{"num_hidden_layers": 15, "hidden_size": 128, "num_attention_heads": 2, "num_key_value_heads": 1, "head_dim": 64, "intermediate_size": 512, "vocab_size": 2154, "hidden_act": "gelu", "norm": "layernorm", "norm_place": "pre", "norm_eps": 1e-05, "positions": "rope", "rope_theta": 10000.0, "rope_fraction": 1.0, "qk_norm": false, "attn_scale": 0.125, "bias": "none", "tie_word_embeddings": true, "parallel_block": false, "extras": ["capped logits"], "init": "normal", "init_std_qkv": 0.0442, "init_std_o": 0.0, "init_std_up": 0.0442, "init_std_down": 0.0, "optimizer": "muon_variant", "learning_rate": 0.00602, "lr_mult_o": 3.0, "lr_mult_up": 0.68, "lr_mult_down": 2.0, "beta1": 0.93, "lr_head": 0.0115, "max_grad_norm": 0.5, "warmup_steps": 200, "schedule": "cos", "final_lr_fraction": 0.1, "batch_tokens": 16384, "max_seq_len": 256, "doc_mask": true, "train_tokens": 102200000, "max_steps": 6238, "dataset": "wikipedia_en"}
Each number is 128 + 32 x the weight over its row's rms, rounded and kept within 0 to 255. Layers, rows and columns count from 0. Numbers have three digits each. The size before them is the row's rms in percent of the matrix's.

# layer 9 MLP up, 512x128, rms 0.103, rows 0-191, columns 32-63
097:153129125048096173147074159108129166164124158176073131176098090165125092145083096163131093100108
098:117101102149102103137108108087079133154142099122162106087117136139161162065161167124068154084122
097:139130105160124142190163082160110157211117166129124121160144102164145171119132114143125125113161
106:175145183133119133078109167097075179059187172136117120120130138143076083127103152138118116112154
108:098161117144092115099104116107157117185125123168138118123125117076139158120179084124150150141128
105:149122140109099158151103189109141084072108199166170177142091083099092153163092103118130122135168
103:101150178103133095103117087110057151087112149138131109096151108141120150157131106109179155098097
105:164132181151101149081075147185136130128154112135121106091149173080168138115145088127112094125139
092:151112157152135123119072136147085136170171149123166169129051148107169128097108124148140069152139
095:107120146092123135193107153119202086071165092098201093109133130173162147118099157119118142152125
100:127115117093170122119138090091083063103068154104143150136133086099164171163121156112070141112131
099:102075165108093137120108102105186103097097163109136138116105156160130114148158112209119134168143
095:098129160118174091155067153170090108186101181131131170134104125101133104186104093104144073214124
099:122164101142108161158036114151105128131141151118133114145160077059092086158144105165168121117101
100:103110146092138108153143151129072153157145139100105066163068137151096156162085092161121127120128
097:173086130141140082120078112051151140126148114143090121192089094076215155137127147125143197148143
100:123126140104129132099148150173154143145077118158124078128120102130119137104135118150150157111171
107:117086111084119101162150148058146124119149138143131162151131084117123131097153062171105080146102
098:112073158182156125097100101153153129110146216152182074099111085167103107144147129125088118131101
101:123031124160145116081143128173137148100114172121104136097109139103147082149146147148083123097151
093:168098141102134106118090102128115104141158112148133147116091100153146106175079117155143043163154
093:127166099014131176117076070124158139150146134133159118153155164176110136122133173163084122131104
103:053104159139109113112095167128125125158152106205166147148132138173145145153089132136074154066184
104:144140152148150103157081116060122126110117104132088104119140118061164113038186124119115160066147
097:100120123139136079152132109103140112131124127134155121096128081126102181082142103148178121140100
104:161087174168108101097123140088096102140086114119100179060112083128109069124149156192165189157136
100:104152178100139116143151088077132090139145128085097084103128197095099103169124075182131109161128
091:143125124109112191115129158131176115135206187110141171087089089094162114122103152134166133120130
107:033083084121122141142116129157171166128186121110092166107196143126125146069078113104167173111124
097:096084115098153139168119124115113116151134127136110170182141076080084173154121157133142151086132
098:112087154069092091163109098109171160140137152177082128119095089158108147145150136142117190041078
100:091111142168077125178139168098124141099116138090127102106135131103078090140147107133126192162123
099:126144147134150143199164071116140105128108157110089179127134124153159130055116132099124170121139
096:065103128106123154163129124135139121118122107132168112160109126168115139140105098152099107134163
094:128078082126110136127110088123114161163147132129082053109075096122081193171113164142163131175097
099:131119144159106096147128032104073055112133124184136169173134103094121152150149144168100145122146
104:152171123105176135126152081109133111096102207126173138146130153115057071108112120213139127093129
095:153152092144133155103055140146149160142134161179152172133124076166120067169117090150126124118137
099:125071088131174085150093072124144101142156136079178123171118171134123138155090109155167138142171
098:136189145131137067102102108098085157135148179151088106077101180179124120146135210149135138168224
087:141114110114111134133089141163055140121146126159065114111088154166096181128109154162152120156134
096:150129126109131140105072125123082118079107123145151163147205135128152159112149063074064147127154
100:065128128142101154130072175140181134145101126177034115143111141096114139118128092152097147146148
098:134053216138140118125123164088135140153216156115151196143143172145098130121122105120079128082116
108:116113098115176140181178055114110103131084129178128163093046105115133134134124095146149101137182
102:103117136159125131101087127123165180129104092103157101164102100079184120136153114113151152084136
095:113127151112160148163078172168119142086101091145117143102115127087151168133162129104123173182146
107:130099187094151122126090154131055079118064141130178098143146155169110138158132104100137126145113
098:102191115102164149172137117099153151110176119109128129137174110112093210138152096097139139153143
095:148133177117159137133128135128082113189132166136120176076151095183151124155124131138027134111122
092:178119172104122143115107139090169115152175165083155119121138110113132111112128125112055196098162
100:124105131120081136171120085178200131135159125158138129092193139122130139136086145166146180054158
098:115113161048070103107130186108081141125159159142162121159145099168079142157173060121128128066177
095:153131080100064106154093109091124138126111130089123142189162123191202137079135114141105171113111
095:100126130121135223164141136172123111154095154157125093175060122170167117106062107093122165137112
095:150084163162205160103100082128215141131107124124160186089094139166156144136050106114149146167154
102:072078120070185098189149054123114128108156120147125119183153076172118151112142132139128127152094
103:186077161106090116161134172149134139155106137147129105199097087100091163074163195141114172150153
101:130129175075191095179090181073126097100088134073161150083113160091144128148068172167101116079183
101:085144124119026109141115140173103202159196154171115212102098147119141106108070111158125095076127
102:142072142123154083146115104097169146153156104208157174086142123099055105127156111157141112119163
104:141115117073124127123134132113078114108138059096140171102197166063106096110084144141156133103122
098:106112106186131109168120162144114146152122139093092134104091116145094132101119087135101201159128
104:119158183127106170089122181149122155123157177199072129154093128126126110174145179138126081160213
097:203124154111119172123150125143099123082086091091141134085160168129195103142110073141105177154061
091:166167096102093136075126149131147156091092150181152115115139100088109145109150120154075110133185
103:092081157153062064103110136119150133138163154104135130078101090067144125120074106132173105142138
106:145142094081144139143098120145132161127117119117096132124173075114117103170136120174109139050117
102:135124178160139086104082102185125129162159103135095090110174112145061040130131140143118098089131
095:105146138100100117170115115203160099100102122120127123120098121119120084126089117155169166137099
104:140117166123113122078109168087115137168061196115204117083111132189121131144135057143119137054136
100:129136057217166124098107100153136161103165129125119121137088100182118115117109141205119084099146
102:119127140100142115141124106108117106155128171104131124117085101126147149157127128097107162118119
097:070146113134124140150170162192113153156134148110110111119130095146075119145119093137158151148179
103:154125178166059144163145169140161160131094111149093091150144066142095151209122124089118093129130
099:126130120137104096190114134141110132186082162131107108158166102097112180172145138162088220121122
106:129139149049148156133151190120096099143103166153118155160152075169107195161164122178119089113159
095:107082073055113116173091130096154127142069157118124151138094103149126144164136147148117138142143
098:112119130106159127115064147132106117103097145134169052101126153125097128077123104116178109116152
095:074113169134200101113167156090157148118163128143058205135123147090127104095095154085097130085126
114:092107126115090105167089099146105156195160153166094167122169119140125108100133170154101104100089
096:129133099088118149167176147163156094138146124083100136143074129188113094153123112082106154098088
097:114075141143162074157098144090141120142120130145062202093099111098133101128145091097139123166113
098:161104196144119160089107169142123141153149161124135093158203160133152096167145142113151163105062
118:138121157139057157135105092158131127105065108110204124150178132146150127110140169101050206079140
104:128102174116127053170095159118126068112157125168152203140191086137193078133129099102132097132139
105:111118127153115166130104163158142140140136146152092158156126073112115152096088105109071074163096
101:068147099119151067154048150120106140147131157150127129117144142156161167078144073121159144113153
099:135148116169110148112108113169117129103188118144142116123127158159106155135096110114139111125135
104:163132138152108120108109133148184107133134162177133153136109088189107067165147146114121093164160
100:080152150179062105167157127210091088122109134113113094163119055136177153134118128126174127127112
083:104170107125162160168108159149210103102170134159085119156108117110094109201126064102098177093179
101:125059123155086149155102125055138123115111186178159112146185163190131118079154186043204114091155
093:139093109134123166126144197147108118140139073122118155139120126130133124149123135114117193130172
100:100146129130139106123108116053131065099112153076182113170083048141110119113124073119060147114127
100:091167080159132113138106092110131154133173153156093120118158075142172139086072089080143150084168
113:155103113140172144101122170151117157141109116069146121122172088142134096088105157083112171086127
104:120093119083121150145128157111131143071134114079149120168128075145152102095118132139070122131126
104:135149082185109130145095162074125151173157137121143167168163228163150106159175098117087149121156
105:105084096181103080154076133122117184180144200136169148106094179116138161099136107141157181109132
112:135154136122144085075101092101150142106185165134139109119104115141199128192093144091110126111168
105:176120128143125097156148187082179099061120138129085153093091158122095193105090150107123114217091
099:129132115166098089166130160106097106186098141144131158122154144137107162107170082150176154136143
107:113135121101092114156062110163145121141066205126082186165071156101147178139163120193157109083166
095:153154118131078096140130171132126091140137125118078108166135142071150162126142101159109132113130
092:098145127118173157150100111115167076177136107178128102121135132111127140098175147082140150129116
098:086106114183170161180131186120168053131182145149109064131097114097157104172149087147125107098149
095:119147090124148113195130137111047138125122084094192113171118096159123132134147129103127084119147
094:125121071145138119162141084130133129122124199116175122131108102137180126060138160139109108132181
101:162179098123122135157077124146092195173114128081147069219090146139147092093089118219094113077090
100:145147066134148094168122107120092170123167104098107112128160103121129180056166133094139126085165
097:098091183115151082110076135123120170111110087144052145126103147122116127144140107170182170137151
102:143113135133134110148135144132148089160127123100182112111136103148143126150125128143123132122088
106:078128129116184113099122117115163156185135146131061062117113108154161126117115103139143177159101
112:102147132098114085076158153094119092095164146129088156077140154091115180107087137162135167127107
093:106152106146065062172089179046130095099161146111152147155137142115145096151141112158130122112159
103:106129131139155073096096079134115231066146115160163162166132149148136138135154123123127161152169
097:122125130135125082121101088084188151113210136098134118180083124138092128128113134150137116162189
104:123152156118071176168151171175136141092088131120121127128122190118151068177126123118119138124167
100:078073060105151115134136115172074155176149145137140141156110097192176179113138129091139083128121
103:171114127117158096174068114095152119132125166119109116121081134077151123113143106088057132246132
112:110126151103106131095150124113145142132134077125217138078064075133108148152085141199139143156091
097:131158090132141071189132104136108106161121129130104160137132133141152135110115097118126123062169
102:165160171061137139170142125099137153154083061140140110133165128157121079127068162084175089126119
097:111128119121110061180118111135152101099089119191088051163087190108124138121115137123142157165113
104:084102124133101121065052101084091124114147111146090112141142128164155107145098121092134130108135
102:186188173129074171144074067159117120171091170123143092147166141155128135136124139120024136153150
106:077156094089094119098143153135131126093154162138099127162117102185137151153113059129069118171113
100:123090093172113166112172134119116145119118124127139121181094105148147193123094089161113169125132
110:132111074085108138082171108109068117123152144188138150093109146177130216139084112132151144122187
093:096070168131130101116062175090148121138127109146089146155137129102105135220101104128107150121130
096:097132110121135132142170193133149151078100142118109151129146143103114130154135041093125143160151
099:127142145069136128157085138121080148068130134148127105163072155130187134163132115168119111172128
093:126116142158101136181121163145104130123123173060100101093094112102149203135093134066122154074129
100:085123143141099183166084140174131137113129060109142190121170120120110063123180144134142168124163
107:059133113103115118141089125184139132119163144165137066119126108126100106095146087145108187153128
101:117126138152173164125129104101104138145122146109184111128085174139128166123133119086135163131108
098:108164132124083100092117089131182188156150091117145156138102082154129114098130124120152171156187
100:147190125082141133139116145122088160172136149053111156114131109126140101165116137165075105098121
100:124121166140112089072105115050114097132048162136122146084126179168118132134085096090157132106126
088:133087169078125097110107113164108117122076122101136103105089162125129064148058117141170130099109
106:160133161093136094144128172110076122096125154154117130163111203116160138119100146099178167066124
104:132106162125144080128083113124133110128134181141135139125195111104133110110106161138125175101132
103:067183106115094124184153174139113179128061148135171122070130113087095195164090080124179098119157
100:152183122131100165167098104105109085151094096081087127116162131139106132078140114155112146158108
104:177152103163072162149129125091157085123148137156108076129162131100149050123144173115128162092128
099:102096116170124115183143107194112132154093120088124130101104122102068096100054147167148140134119
099:092157175130125160166029107165086106140085166158117155158113096163161131074117089094148154108147
095:123099140073107155144107136193076143169133190152103143082108073154136116152144109116131161127139
101:117031160136129139158154125102157091127129174142098102129135094107147114077127192139163114135148
093:081200135083090114087154156132132165134199199136091130128102135147083117116109107177101157188116
095:230133199127117093177145182093063172145113099101146130107081162084117139130121083118062111180135
098:116136190176131094155140172081162107142147112135133175131083202142088169129083153145154162090145
106:081132123104101123134078118146084065146161126159100114108106107144092115148113094084066165166075
101:169128124097114124165134089102129094122101086132134138153146115088156168132140130138138117152158
097:139107155167188105165125130069094123144100146134118091141164146157103086158142118095120102075078
096:141170162130104119166132120154127102109185109084133092168100104091157051203107151169124180096153
103:083121147162159077146136149090091109083114112110144164152116090134150135116166141150139102111182
101:109128139104116122151115209142140178103128130166090100164156115154158111091178131085104111112135
101:131121115093097128117128129176068122113144154153102151171169103114103104168068129078160061188126
091:166093163143106093149098152136161151106142188122185197126090088089138101141139092134095170118138
100:072140139078103121171125154118155144125174130133076028157102116171107159106164079126128120098083
102:120148147138067163156182124165142126087133155148135175167082126116112107179137094070107126169133
093:131125119121128113112174127097061120110174103119151195128137125175112146108129205134138133142098
096:116110114159144095126075084091166112136155154105140143168146079131099104166095110111149199153140
102:156157084135158144138128095092117083060134129109091171135155118106103137113098113108142132095124
101:168144034087104094110162130103095135132111145158156113104140129067130111085062116113093126120138
097:166118142070148124134142241118092104095130113132168175139103125083137072129083098147115137134114
091:090108136126112200098118215120149163112096128138147097109093107088138083123099151072134139155124
107:124103097204085158120113106101169100104177102190166176082071120064129167176108170163166141124128
092:131142169177094137105137147152168173200092120148076104125129052113048114131132096175102217136176
095:149111111137152123159101158126150151139173130125118133143139136118097150108129051161113125120160
093:132158154105066080127079078123132181173170076164109090141137104090168199129117122117099063130117
099:115094159078199127114139112112129175134147157108103169118138141135123113101165126138130182108096
100:167123141097113094188134146114133182093147073188124133101094140166128165095071118140126145151172
109:173177123138171119140142146123096171128189135114125103150073136173075167110128146153087110144078
093:153148143095133067121155120135151106086139179135115061146088147157080113188145173199148175085134
104:167154117127158098079105152096090125109139135096124158111118160178132187116157100140169214109136
100:190117192106074102131080089171096104128052159121131142165098120171188117081129126178061132121116
099:188088062102087142089140106170126124080184151142175130117150100122099164132151054121154144148114
100:056148119218151152156144133112098049156155152132160155104100081138130135096057145098176152119081
097:168103180118112130162105124139106125115106106096134170167152147168048128118130134153131154108146
100:094155147116059129151110160078120163204198114135163066155151134167174130133089112101105157096170
093:129107154194080112141193146109133095061189127150113116085098224117071075177118131129124150094112
099:132111137144202125158139124113111150178125178064157099210122127134115132143107116111140161150077
100:130115178097108077150160147159157137131139182130117156074109075084190069123127129125126131090141
102:169096181124142142158131189126128112127160151135170086166151171133104195078186139049125159150163
109:136128145158163127144140113077096134116147139117180153082146148133145169140125065169101155131145
099:117169168103164173117101157141149131152105109145146139133149162134102158129121109094101151075208
095:123142126152135120103144117153086094093119163164073179140101139149091116155087111120148104140203
098:130146143087057162085155102082105129168113134127141131129155097142164115123168162100123094056112
108:182112135136117118118151115140119167126176219104135126135161130169109097211093090101154149119159